Part of a small language model's weights.
Architecture: LayerNorm before each block, learned positions, tied embeddings.
Training: a variant of SOAP for these matrices, 101M tokens, 3083 steps.
Each number is 128 + 32 x the weight over its row's rms, rounded and kept within 0 to 255. Layers, rows and columns count from 0. Numbers have three digits each. The size before them is the row's rms in percent of the matrix's.

# v: layer 2 attention value, 96x96, rms 0.0647, rows 74-95, columns 0-95
# o: layer 2 attention output (transposed), 96x96, rms 0.081, rows 74-95, columns 0-95
# up: layer 2 MLP up, 384x96, rms 0.0935, rows 0-9, columns 0-95
# down: layer 2 MLP down (transposed), 384x96, rms 0.0935, rows 0-9, columns 0-95
v74 117:081209132124119118101118178139104070140122182105106130099201144200156126108097126104088183143093159116091164084140121122045123054110162116119156167177200110101140124108127102120183171122134131119139150130139113151107148079151124152086116150155115139139112142137092186137179132163146157105
o74 122:099088125151184124181092135140110225115125088096130138177120106142141137095167142192163072169161112134105118155098109126223102136150075166135117097096106131103116150126090123124092091187130128156145152143150135166159132155128137154144119093094088085103095100182167071117093088098082131143
v75 104:126126099096130114187159124108118116148129115032118159158111100128070129122121075134208187170050168081144186059165183111112118125183127089143140145160109135141141177126115125108153121184140100114153149112093137127111163160121107162133115170119150077100117121106066132165162095120129161137
o75 113:152090184125142110109123145123127138131152139103111129139097156105210106094144166159055127114162132202113139144053120136165150142089091173109159120077187108078145080078074115084114159171093190185136116097166149156110109123112128102107161092166090152154144163122144139109120141151108067125
v76 084:144137137133119111136102123073188139119167127142114092090129103159195171176076197151106119164045123126093156088083068133188118139068099110119121120103115116105146139141091093151165142125111085118123093072142164066128113105129183135146117117112118072096106148112186057120127156118107085120
o76 085:117135123139132152099162105185177122166091143170165130120154132081113117133138079067197124089147149094158078121166149068109157146196117162139100132151115163175176119122177104096149116136140115087143148228084127174161124119138114146118090132111164192130112067150112139103171103130109174107
v77 101:110156126123134075050155130116152106156143068155159100142141161161173107121112154054102187121086099128114122147115094203112182144127134143084156127136123123153151072119120134136121118132151172130107070123155130103116161178130153133073119200171093144134061151171163172084127165118103143063
o77 116:112149107156182167121099128111131196112140132168084128130138139099069153114115071161136112093141116149087092086113085076112077102122106143124134145122109141156091181155089107118135142168098079065168186126147110145159086105067117158211127077081146123110155086102091112162105067112102119158
v78 102:128136137171171083158085070143146131099110110072190113134143126117093088110141128084131125156151091079157179085139092175131155211141120101127112082117091236089145137112134114149174121140161109090118075080148091135126125152134096080109117093134118144133092155105144190176099107127091155132
o78 107:162144105041131162142139180092109151147124131161031102107127095084153174100139099128179138106135118188120085162080129147114081096125111141115163189104155067154047102100124168105098142083098185101123168118146179120069132104081158121114134141160148102144118147145141130118124126149140110149
v79 097:134101103119147102164154072157179126165126149140155152085145143102097087178134113199128093152134084131139134048098110081107103121136103121120094141206179156127100146148205137164154129138136180135111160075056132113120095140155084119058126095095095115121118114090155119156178098128096153166
o79 109:145123141119192172167096183174120120119118095096112105141105104116180200086094153072175167093127191101153071135116173188144150103138171118130124107055097122108142077054132120122122146134094168100117122158131158122157138070146155176144141120162106149129110151155152134093105179096116149080
v80 098:127123115142178065145101174161133082121127125089155101162164154120138104114096137159152127128114157102093132086175102191105195100155129143096138112109119161136139184128163054131210150139065123139129082150157180163134149133107132143184156134106166115178155130079091103134100111198090135075
o80 100:088155127087097123145172064111143145130114150131077129086119086135141133142131134152151122142113086138142099194142169134147125159146055173088089084115120112126112099112136165108096146143160181146141214144120105162091146121076138115105171150153110143114145084179135178158121108078127093246
v81 112:184148094119104100112135089078193138105152116101131135174084143097161101107148146161103101152190153104158054086105111138089128165108074115110109083165159156128141135127164097175111197091124116076171150123177099117103078156151158065098134157159098145123120082142163143179111164121126168165
o81 119:061112128091122129159148187177086134170090109188101113099155105154077184131123112096156134109122142127132163151120145177123072138155214120143134143082083110137043116126109145123120153107074120117063107132125093121081141096136094106140126129097158131132093174155113070093140129107041122117
v82 085:086193140098085121147205160142201175176174157093076151123153138124151086142127123136076189110088147173161144149109146149128084100138145050148105121141117138130128120096177106117119115150168094103115089139102161156093125124099160080094078114148106088148162094101082138108096156123196132119
o82 081:201084153138158083097099108088097150133102126199134109123076127131136142060099161149147068151166146099068131086091135124146118117167101128102147168121116099166151117140068115189111079146114084148129096097098124122145090173145116152078091080096166103123082168104170155136137147148090076087
v83 096:148118106096161095086164136104168086121116103187148129120136084105126168166109126147094093191125126087099150077081129115157156168152094127108164181133111139136161045087078140192148126111108181092097100113131170068116130151092120159131080187084101112166148120157122057132154108157103143114
o83 092:098108113118111127125144095160143128146138095137119128115133139130088121132133147068170182034127132176122088129146130140053089099138188167174123070110142160146136143114176108060137128162081142074207152131110092160146093115125155140162172078139093164151084102158141125140116120059121073149
v84 093:184101176172145162116083098127160131138081133162140087138118143188131068147100142140112138168131088151115147074184114182190113142147104065103142081043114101082162115163158098149155129139097083109166106111129071121142063100145099109123085130125139181098119114125122144183113102150146121167
o84 092:087170089104108124099125156177094142143100100158109151173159105142157176117176065151185068086098075094142121141112139091115154113148150115118105182143142162215116142107130155118094113051151163093091137149151123145172193116175129102114122141120178116146091157098159160073104159117095150152
v85 100:084169113086160130131141064083121230127109155108201122086138121177152116130128067120074138131097123134146130139097142106131113203077133066165110135073122104161139153114105192140114108166155117137165128126093084161171146079157076087147122105121088166170094113131157121143142131121097131110
o85 111:210137097178137094120078162134149126104107123124086109107120125090125135137148158136193098131157125124106201120078132129083158097141147116160158168135194170109120078192097126128140088145117139134134094147158160135106067165056223139162109093139142116068143161129130119115128135163180144102
v86 091:102144128153162123171162131158093136131122088134118141109206103166093168162204145122120127105113100111110160196150090108082157152098121134103144142041106143105134109119106168149093131157174116116120146124102097057146154167092146106086106101231144132109160135161121122059126096075114152119
o86 096:181107171123117166049118123065137142158169154130121125172109151087101113093055133106121130126082140173128077048094086100126116077144157099105128102144126115152142160102161104148120089156116134134164137091099191170102081137178100158148092155090105125178090093076123115157114138159179143157
v87 075:128143131132147163087128044126128219101130122163136109124136124124123119130136038140079142167176152139145099201105166139127130125118103116127148138108119089102143143107157156142095093137227113162137166081146087154144094064172099067149173078145103167105154128162164144116104095132149119111
o87 079:176159110175152144136105223144126079122102155123135147120133113132114131114203144105127093116116117170155178116128121165105124109122174089183161155103164174132104142220126153133137135119104131157116099142139163059121131150131143185165077188082167085088119181087128098157138172105136176145
v88 117:121124174141168162085118163074143166095096160105155110056131113104163133115178130097128150172179099153096094127127144116182086225107166122155090094080135098110141073114155105144069164152134109089171176176151124097157158128093129139082116141071125139158152100087117132117137159169119133173
o88 124:117120147120078082136109105148125189176128081114079158112172113189101117130098126156175084119106117082200169147159096136075103111159182107078131119153179159143083166153125153134153164110096125154105115102134121175133126187082098098150115120173138100106109179164155115065143118133162147056
v89 099:106148148067193090114140131099157129108074123143181120143096102121111183155109140066187088182055110111107121170126168102123132151110118099144119095113139119128143092153103169150106107136146154155105132069062146099149135134131103184101138131129081054141094142065116075155099086099086111170
o89 102:146132093136117147082118083118150118128149125105049112103136085079105081111097135109098181085166119175171172066106122132113149076092159148118108175089170120098199110058146122047143142144083136109193115144109152154103127124087123099159148122115128208111128121144136104089126135122171093110
v90 103:095123120176091136097138185121128076121165159126109173139138100126147152124131112085143148057112094104126115100084133147134098088143142152145130158119169097116119156184128132130064102153137133095066143097168150143102138173074138151081200127126179161066191152112119136054194179090117101115
o90 105:121148160143114181127139095123153156117153112088182119139152140114166096133102080141100133207153150147102080148171067056127143161102098139092147092118141170115085144102082106128131155162095035140138086138125108093173118133165064175144091136123072111169105131135148147183145079146127119076
v91 093:150123117115140129101110123089178085125140158138114123122103148144122119125105094147108128161177133146173125147113052149089158137103159154109151124142101180085039173107087110092098102098102179179104139129116130151158157109156140120151130184066118102170067133113252122119103145167118151081
o91 105:095123142134133121175122188079123091152108144168137140098143087093069163112142165140153159100104137116161151173109208145140088121173091109127102153143122133148158127163200164145137169097163074087162180129139172104120132108074125178106089092118119124085158141124098116096133048045136121140
v92 096:106181119100137111079141108110144173100166072126131124133131110133139148127148119092090158124143097103180087165104144159156122184094109156177143101069106168142122062083150122129076125116194104147134135080141085132149092132170183048087137125179110138150142128170111189094078139111136124057
o92 098:185108144148149139098125168125128156150089156161137108111111116098085122104116111133145101097159125179094138107131127133058040061153138122116116226126137131145132166202105142184165112162102093144101077105088139111075116140091094163178084161079149082114110132122139086178109139123135136164
v93 097:115132153149157153097110139133132126108062156116115072107135163111147143095170164070121138138177190118072125184162134076086110103161123152095139099126120130129165047143124115142136126145090182121112081147122102137138176189114112103148060135163138082170088080129132099115041123078144153167
o93 103:120094161132106081134183117077098139139184129135104158127114113145047083155079112177139088097103125128142158127089107180178126152090170104140170123178132130174090206136181151118094126120155124106190215102134155141127144165139134091126172097086126167130135131149151104117189104143138082117
v94 086:128113176170132103113135253183116089135124140114137127128189150161148118131154155082096108070127119143140166130192115182141139154103113128126116080106077196105115132116112112106135076080157088087119118172160084102119099172054138092128080108111103167115112154131092153117120116152165112126
o94 089:146164139068090130143125086051120182147156122178121138139136113126123157105131108159180125187123124096116094116133073106107096132161062161105131202146124000174118192136134135178092102116158146114135134101117174155134136137181135135103149147140158109175117131133156165142099124168148130146
v95 082:157169101093135092083133093135121190131119127069147148150063141112169125099153059173113146110155122135105063166154110153090177142061139101088108074107105117127118174109145161171160122156180123074146107131169139126132109151177125104107147096134107151133158058135132135111081151162087062083
o95 075:129143124163151150109093146112135147091089178139049113114177097150098155174137130082132108177166107107146160124157190127150099129130160133144123164101119136086095104189138166124103180127048104188065121134140112091081111127079113098158081195098145077069114169125121148164126107133139150161
up0 122:131093111159096098148155126114115115137107103106138122139202148115074038174129168125124146115111103048110155163147121130126177137091188147166079126201153118120167098059149102084148137092145110145181166116170142128162126175120125088107190132146103183098177115141100123118136104126138121072
down0 114:169181115143070170133094136108159199093183135161147126089122190117161119175125159149137123060123122127090091152166156135107144169092130113191109172143129090140149194092144122097151119117158115140135102063094122122227174092140155108152161145122144072149121132147150137158132105138074117094
up1 091:135084092173105163126152073072169167157121156132114103129136170149126087148060107120065142116165140169100100118172136132118120121089133203139135115088183113113121071127173095110094152140079118125133195103155116128083147162128200120051143129142205149138143158157133138156113098148113085141
down1 089:126071164150071080123224125147091142148094133111133174105161063066115139160138133085119128125130143109129145125143112127104164118155161085112181133108103121101111124097065166095123103133115176166074167154101110075143079173134149158101147068111081106184131114188132146130176092138140098110
up2 107:124126123058078186133160141148101175099184154080155090139102153151166136139145068123134114157104120144097130189192178104075130132134085152153145105157170136067139078096152137154102113151127117112143085099110167152174140103106136149177116083115095095122095066107151141146042116168155121138
down2 113:139118144082130093170082111097176128108129133106121155093115098170130148191113128147125086180090121145070129145138147135131149102144194127185127092097122137127174133218130106106085070127078113122149139057063091179139143154144158101132119123123163097169108173140175152190140094091084148158
up3 096:154122126100138059107119091075105107079156177190146160088132064141078129176119115141111122136129144116124123116139144176107151121134086093104121107133145101144204073100140099121144105135142152174163114119083086066185184136107142158130114127073179112107183133130122145154107111100207079175
down3 095:139147110136099141142156095156084074077098154193156136127161132126073138123094065147123105126115147169127166184083139172134160083140116169221199112138128161113182144199167163144161106097129165131175149106072193118086122135107143119104116139138169185133121138100132127112113104140091140138
up4 130:120129073086098179055156130090135100140137139074085164152152152114097108108145154116156103162114190097149121161134119100124220122142071134115086088095146107115127181114193136131089116066136133124148103100129170141132182109103085177094125140196098101085167135094125112098115118125152153074
down4 140:092099129071138145138098087113111160114172058139099108170132097081164134165115139163128155159086124118183109094124136093192124149177072140151086146161129176150130079130126128137158109146109172060129108141138131101135106082130154150132133141177161120068057088058105087107112181115167109086
up5 094:126172128105120174096088150098174084120105083127126095090147089110131103132122155187110180173170114157160091174168192106140119129127095151167131142164142164161132098085114137125126147106126120188081079139146102170138121146118105178123143157212105113100150095122059059130108143050105150114
down5 091:059142146088126083091109138139080151107134049148103156167155135104156143079117094150164140114147118128120146127148098126145119087108173158160137127191084135166145156120081116134049075166150097172166107184126143103162121127104102175060163137134108106116138049178114166162132144151120085098
up6 093:077110122112169089221087094150151157134137141147117094090152140124145113144102183092082126147118103133169160089117134174139112113067102128098201120103119159101126131155129164049148134144085084157131085092114146152124216145131121136129125182201159138116133106147102092124144130185104182115
down6 097:103098165101157174138179097122140157108066142167125089125168107103123129112065120125135100152074087125144158184122149094123145153062088092064062151123101146134077085084121116058129106110104131135085104112097132153119153134136074183161107111134107199114150066140099153091124124182118149139
up7 099:127166099047131093121111082141149151157095143097107116113122117151153112106207175120158059134133082111163124125137153139174107118168127206107125165120151123133181111120151105095108126154124195198192114124150174150083145105107135119123171121213091109108086128135159132085142118180163137137
down7 103:152136070156099082106173143111093123161148125150124110172158160140064104137105114136074134078176183117128159132146040129167114113093136108134116108182144120138129139154111119175065116120101161116151135158189127101077145046114140162102206103148168108118174078132098136138117139079090103111
up8 084:202148191178127127168120148134109155156114137124135141128157096151124164101125176094161098178171118122135110138113198154124185131143116139131121150151098083106089116085119098144155113129109108088037133115095178116149105061146088170084079104160117098133097089128137131052084087153159141082
down8 098:107102139126174151098118113087137127152154168127167120170091154183118112044116112106121093108132171114071098124114136102050099167136110160117113116112123142114157142128121123158115139141181093079147127115144255135127177078159114118079191118099127112136148122149139103122096080132106129074
up9 114:109109130121130094124108095072132159145188208121134111151102125168117122107180206050149103165124183126116098105136122170107124110137196108156123102059161178082126169083138155132118119115113165117141164102126154091128190129128202108109126167115152106074095164130106155146118160155134105082
down9 110:149110132173154086119141106117167127165118065141135117142125154147181126125229113135113166148102138158090110196136164110139187103129114138096175134170144102129123099097121205132111164106121117139068098145122138101141120206151116170111132137093174144119073066164103123067066133149178118146